Weights of a small transformer language model: MLP 448 SwiGLU.
Each number is 500 + 50 x the weight over its row's rms, rounded and kept within 0 to 999. Layers, rows and columns count from 0. Numbers have three digits each. The size before them is the row's rms in percent of the matrix's.

# layer 10 attention output (transposed), 128x160, rms 0.0529, rows 112-127, columns 0-159
099:508495453462507348401491414530452587437506555486547487547527457493466487479443557569505482430552520490492546576540562385497601529499499507500538497504537553464590540531508435528437607366444532497505545523446536481550495468510482485503544537425460566438466512438518490562451480517399538430552489572568571522552472548538575426495532480520449565427478521429500573477545528514451541422496524388461553434573475462437511473514570480520475472495442483450545527490549516540466472510603599
104:490522484556566576514545533489435511524498429562469520548432474463537406519499515520486452496356380598442551588427563540460569556492404400520492429452476365558491456526551541466573450522495516498438470447526536509515512508459487506491458492409486463534544426523474452472499457487471471487386514501484461547535589486529468493553408471439519444514510488576491565542532489605444480440509465489543536528423514498354506512526414469533461521496507511419515538456468460549515609586493516
093:502505444539442548542526521567407490441488347519504524567409483522466397541557454462427463484488493576463592513463530337499502642513449574526454467441505400505532486547496444532502468522526519543479481467504530488444519574487533544522469500408553492449493477480485511537601540523438495496387585556468501427542582507534480457471492425496543537496555511438528506612403504577447558481515540523440461485538471468472582467470397480497458477498580506521478490470521525464452588544555476
108:544465557511536627525495531415481415505490440527400551490467485513546355504484489554483404523348468533436429523518538518448513533519474444424467454497467436529477482492491553535574468485623460501527524463544442491496519528465451535471470465548567441561520455565497536460484607518514377543462537469528446427466498430494423508495373542556506481492412461570485450503486434486541442506509567553453495611436539530491448546563512477477559528509530485550491526449505589520537570587484516
096:487516422536516527501517462533542601521513418495532432566545506484501449504479457524482428417463519550492392558479502473546545430449486454513509499471600548348515504479513458452469548516465592545485509508466385533462566576543450511469506546468439464536461429560575567570535464475439515459514435496466530474529489453484502433503492413421400351513555471430494498454534485561457495439521505452505563564522434466490568541592426525485551407509490532558473537442653538496456523458498501
107:513473466503520498496494488497447573526534443544489532555406514510513456546643488480505452525462519549484505523456517443436533418552586454501491429449487431530575517500519529498540500519543466478516446508511564524549464447424418514446521520417427531471482511477492528515506472401405523489548514463482497654418564432447549547571451360388540420579522516464454568480487425453431451410406455506520581468446448499428508527540537455442532506435487471441532485515524374541467513443447508
108:560536455467476473476515540497426534489509611593579628516513429499395553490477517499537546482550486480405569515630575485616536497472492590496556420588516561421464567485501376515477551454494502472525527548411475500440496526466507492498545504466486543450512472495540538458397557522441431452469566508507547421503390489578558434453503460537461510439533511503580473450510525491469424475478458472512445494528561478495508435557467452457404480500387444552505528569487498511441423467473510
106:497500527496555466430540539559460606461516564585536556516464406525534393460562458493530506494452439523459562502548565527605558564475448576519502493539570511445496482477511434514574543413521528517568590467444414481449548565495407495501540501589562466478532415605538538489425524585531424466475530560550555440474478447558518437535467540493441477476596457458510488403478449527477493487483559543481543493508620451457552440510404459436498471526473434528470522448578545560432472471470534
112:541496471482548583493452445433489466485437370478452474512502604568577509499586453485524442488389507506520445473442472520350505458518489346465457467440472457574520461482516596528543560501573463499528535512439482579535532428451450552498471475463538418497487500529450518525621486542510521567534473471503438492442578498458511602523495504426561484534549425480413512529503457496493480538462445529548642487473423484513528559524563501521571491482567539391449480498578502485525523476523548
122:496439432417480491455399545491521539500500474535493496534478402461495435493478482527497451374467505588437405540521489469448585361501443516379513444452507476512541437488552508432522457528508542405528453491520576536509480492484526597500490524408446472511524534466533463541551511521412494491419542466431472406575584500520550566471446558382483443565512422491536482533519485585494524403441482546477507563517420552432613552460485568538498458469506489521500511524470456535533517606551495
095:560516450608487543478461555496544562493490419478569468540558530501495463559540445520503436503403453536485480543490514479513538516427453565533457374441425503463487502436471519449548410516491558465490530476473480473446562482467521539500548491440522545609513433543513370456437431559537550594502435533419457495583559474518552557502563435499501367558484505477481555477495437471502552436502427489535566469467594512507558511559464494529555422500367496495477486540625489519448425475576536
107:549427591531471540509563457529515413532472490581427494504442470491537530485591562517508518619478416532410496528536469603408544494535528383489505488494522386537597413553481549514544441528568446550516501459467448545470545588442487560497490485410476429479478559559445508466519472473438490545504528443505442508459576541479507555547535551407554495475537537600440507528476531498494480520445459631533553522480452492427466515488474472463511549465556387530395506481417477528447512589498531
108:538559423445582487455616560571492584483481466496495571484453483470493431460626515500522464550490514463476619499527548407590507562445458570552495527417480508450454557522471462554548570522513478525441491450542484428501464467483540513522427509537566549524433513549555434449466541457487391468461532546548567548647431524474538486597569442564474429459425483461489481490487508509428480480556529391494521419538551424545526406514437510464570481539518503506582458486564537475473512488475509
107:534538564588496486534514519521562457529444410433466474496426506482496441491491433532469549453434471502520535543434398508400476399506442355480457491478482405512490471568428517493556506542511438430533421601450475552577510445481488493548589538465471395458492480449516533541515550567440536528565442474521436541513505480431553537508444441450532424565479530535509516599548482401532529433545457579505507512487470499539461520539570524523615583416441441485567458477435458510521527495541428
110:502435513512432498531485453423540435524464506531550497540539501520553419455371531607538414452454428491507486521511457625500492530509566496456550563479538592412416480413538537528451450518495517549519493504535441563517525562475488500413528415534459406521484387526531462507470516551534343499538419494500529438458504466555423465498459596574477512432464482583482424528485408505512475499554623494545476526470537479437491523549490516492547469526436521529511557439510514444566426528481590
109:504556458424541520485488544444512525437432507513477582463491533535472439481470423459545543498500460370510532396533514488584463482558491476535475506541475555435506574480563482532630545486614498473531525567461482493557536504438385465511455476544503433455503505492615489480495596600467465496538512536522474424501370518553503529464398537469479445526513488456449421451479400435569498469534551473479488502530564583643488515545570438478580496454472490547547506509554556423522427499455477
# layer 10 attention value, 128x160, rms 0.0584, rows 113-127, columns 0-159
105:505497467502514583580508482484546429469530541491442413386445452630528509535522583476448481560513492497374533543488428473535509485517392558449555435505514457523545517524545447567577523493467518464488474468561543474548538532505523624531441459556515448440559494526486560540500505441513450418468556507544481514548422524587450468478380463515503454374498566606520474550482396509469416599433459490537559542434546452463475538479495463466520541480499537551504574500423472490553538496582485
100:463497516527419551489514503525499445400579520543452422471453415488505536458499523462437454557435569441438621524501465492562465590451489562515610464571449495481565626489479369422536470504478414453475517532578511478501512546448424528531521447591487555441454508440481486549450520538466467448475531575579491523521534495558465478473588457460515510418639511457445509526489394492494553494538506451439529469445527546464517411433503578513486450527503489468493507439507436515465577525402488
108:547494472521609559441567464507484519566627457527526494415425471499540469535520501544464529531587540501450558542428497472560579490530414458487554492460498532565461468437482515500502483510404493431497603511539497407488552585554460564442439437488497517479466461480490423541519517571477408501615569511564576497532366510546557494566404524649439422463440470428482471548536517532496426550476505475492579478557554486546498498546512477528483463500510467545472555468467605481479559504452523
092:465443474497389415462526499441482615564418535533555495572513526534463469485435537528508494538584431535467460493512495522433527417423451449559451402483472471549518512441484447495496502562531513445507593513492505502448401531544475488470512490565431462548553575574531601522465465466499425448419476525580532497480483466539545443516560518491572504403478507510449494497534506558575616497571454541473534522561521463463443537506459462603596431537495520610398545458515408528399512480479450
110:498514466533429505631518508354443475529477505468463502513498568580536491553566488492442483627538479503542445550565446508503551474495457544498537493468501414607532493482476487510463497454653533470575481510458542558510492490487459550489459395430479540480516477510491479570517483459510412440466621474587482465482435484483497529458439540460494475555535467475514479490472391485479414521431505583426480472518532412487496555512551398496510591500453629474486500524434406430537506562589509
109:496567508525515442426451501512531536529406423554521617430524433479581539519552521523462538502436422458476509364532550496512510447447534549518493453448456457471475575491475555552467378546475430501485518531530466472565504404511560399535553574429522556571525515505532528618497542510468596416582454508573518487587479413601495483526532451528505477500524541405514515491537483434450455434487361514498504480478479404489478507515456562538560492539528541438461506503590462566483461517473522
106:497579508528484504421522600519493635475468456505556585453520396501564505461532474529437435478531440521494514516478571468589478410447433494522496401455551582561459498508437555500493357482468554422532540609511446476535462503593471542636469569484587494547634458578464534538505456567492475478484499514579505473509464379527545493535542495496491512445517483455475478581412497546477458520515459506558501473463565447466434473515425490519465451520529511505462478456549529570499511499412470
113:517422499446496554544483460485481441452456515462454541537525565477534542497499553486562470528558512547490469606542482511482527534538445446462544522503529464500485443384444490453555527398519449485526507453470488493426540558582416509504488345574509453429452433534460493442570497526557374544513579523461402421431519493389617528530400579538509540509556468479419465483461423567574487584439591497479461552554548497461531598477541483505545520521491565521508502488491493452509584499539445
119:482469434452472561459520594509471450448540592465555521472465469568472513497449571482520478452562529504448550518485475519487439473476460550404582488413469434571590450516463444530416434514477543520508590446524612551457518598461506495423495577521518455576469542556548591562534520449459481506479565496439536475573477508531523495446534459536497495472559505534489540540599385498599569482470483559477544494607482514494539526465573604464611558527504493465454505511572442453577511622496481
095:512522516551391560515510487418546430362466516445524550529475462575489581507444574509550540505452403485537514486490442513481499540516431543476503428606490502536509384523504454529552525494546462544525491496537471504426365519462455504436479542446530517666462549567517455516480532574521473610503462522524493480453437480565473528525415514543560460516453552577569488478508472467573485588485491536486429454505537535435502580491495545577464356553510486522534556535487486410432458436521495
105:584511467430496541610586438517446483401531516476439483588439406501518556536552445488422543481491461538437470585506600534532532508519513619475544421485529509519497475476528559496570459461517481553534488496478427501485585528552553559547528483559477557430470480438408590498559534467506456418556599543518516470484381567451513483466426518466417502482538442458549460584451542564532422497492510450488529512454510350510520511508551604557469551474458462529517587546502559470532503531499480
113:550610508519488501513525547437558525420489374424496483477588508499577566402528534482545483567548541520436577522458558487497422460528504460527508429549483526482519576514422457533548478512505602410450487509566438453493480481456490578518437516441490466466509469526463570449539486602512532424522478498578464524546510483526483631499571416484538430495436520467521501408450523471427406401573466507468552498543519500363539468495518437520502471518521503377496533492449528463410434436473504
111:657460502409441453559611534461505473513609498402413472576478577481444438505524502510517495539578451507392482551523461518455504519456464527455509554506446557493575516444476533495540547430468389458550470539456547525398528513462503562459561492540510505520440507469487497471475513512504478482489571475588491519501419551456575484486416548634541494555520535563525564555516417480453426465501573524533506470453479571504562515521521455531557539551516466613596519503505511394546505540572469
112:520494525450508491520457482511456536540553500569531487592417527567416442558463478562472525434531554547541478470438477484554560500439531440569526638405496559503430509534539481554516420634439462505564539490426554495503533529608509537475455544515517394480479508480522422529409485527516449505589416512458517463492492500512576522533422452514489436398454531474466510547516531519578435522499446493564482575509482459544554489629412550491591480511540459543439522468589495441467445427522567
106:544554507429598451401479581489478524525498377520530560568583522434525500516497526519589487494559456467477421447508514478522452473516535469525563551417465452474589524479505497453533420418533482398479580514528531368514491498560440439534480579472543433471449429558502339506445489562480492559472482476569470502509398513518608513592439579538511508590470522387476474475526458486542478478576536501464462480599501542478542523580456528464502515469541545554545513498514510457520502478426535
# layer 10 MLP gate, 448x160, rms 0.0733, rows 0-3, columns 0-159
089:512495483552421537467474417509490483412602512417517462506519509551461605592564460462524534453428536505492501394497436541587510583496481473507504513415464507478520503463471559451482517577454564526450443519533584448498466435490492407510489472665422565507445605536431471517437505355536567519515472474429443521557459517511533548524534451542540536512415394532457550554540534421464479546472486384459485536494476490544530485523509534506493464521509535572413448537457577481435518511455515
094:543553456522470526419596502540461490433558442522555538531565532589488642499477563466485511474446505478474528591436508478473456540530481528483469461527520493544447517458435527521504450528459457511513468492530424440531436479541401468465488522509510534421450465471522505509459496368410519543503475601561493536530516598560522530570514425561497509430503558551428501572495638525509490558535475475479539566586480442521425482517530483586455405428473423514513605461431477454543458356491522
108:556578503593502587501547456468460471508493552401582518496496425583552495485572508516504479380508502368457540474449429559533455518504512457446514537379422510526529452362537527603504528575502495558532505513523378482551574453517424513458563481527444479467532477543486494522487496433482420545485579469519561471507567549515514526503520518466503559475427420575539481464489399550535474532478601528546514476535532369541533495462493508465502500502551495530525419546473474395458497582463551
091:567474516497471590434464426550442479548533544485602464518482477491517569490537487534396482381568503552502506450541505468539509552446485426495514504495550465482464434491525561495501427483454452597541537486497407474502657516483523528537624489582432483486490486464603496547486508515494537431544417482567490532559521523502499420550434489575412444482478586560441445564441498586513518497498459473482514517336530496592573427515475519482502512490491450559459468506556613528462493474500579
# layer 10 MLP up, 448x160, rms 0.0696, rows 0-2, columns 0-159
095:500359436420443490492408595484497507429478489531494512461548507593530439518457435530527511475415466457425570453487504489502538475411519491449506542501550512445560518506600550494463513520501439492495521526424670527551500487496475500493469444516521506480417559450554537399503484530512430551511442486406507388595426536598583545454498535509552504528490425518445530553531409478541471479473543483451538578515473591465463523601514485537536494402506479590440504440575545554472487529489519
095:447451509496414539460414459506496539516535530523524480561580548508458469450418458616514484496414512518530409483494522509383494432540512388495475491573566434561423456465575470551563444512465454503520471465568529502485473583574434527340414425481505539596504471446525498514515522567482511511448495507533554530561432518588467553483462614508440530474431563449539451537467523525543493511565470536470429574406489419492538500420497484519500442487520478557478471481495514499564569407583503
106:534451512406458449516465558472519499500535506537453594456558557474549473448465512497424428545428448508571501528500483492517456415569544484507472498510517605506471547462515565504519517502585499553490430498596460464422472522494566575526459476432584531548414464504581444523454512520542498547589406484545501523464499406502468501517514541519458503467547479540412546477499457427422457560534428521472442543370528609490448541432516527601542436472512432465473582444604478617466456431563461
# layer 10 MLP down (transposed), 448x160, rms 0.0517, rows 0-2, columns 0-159
095:645569494493541533516426387515513481505588506437490532559519519464588465533467570517565596443507419491496554572522450561486435601493535472527501498472419504569554449444541490458587487559483483470482495515556525555406503438501474429393525511528479475477512536492454562555495483476478491481432432490445423594479481549469464550488478526503536531499532487540489533470529566516475520445470471492517537413589463480542503519393368419457414560507543518451509414483497519381505431575598529
100:608487475598554520513572469539544501534505524490520524531408497501592577461486491432518497588443544527452527437495531530557538507481419453479513537577463539477494546539449503469567426469573451396487454548464540524531604470550471507588502470513489501401485485512398450560485455478553553451539466400412484452475584525468497438449478527534470512476519413518398433528529543503435381597418596455452551507527485556453559482523562513577484503513567534532536382454484489497403483488497530
109:471475491459567504473438431388570535446512379533443559515554630545564536501465418507459474520482567518490490501518426444481457477562469415526549542465595437559508450510480470467557537529471512431477473448528451474447524417581570565466519431590501461533391471526521447429500463501566591542540541563491568471515564519559418565498510435526498511485540592513506555513538505504575454575485493488530521588440481554497457544529488424569592483461437432474494371531436505524461531460516524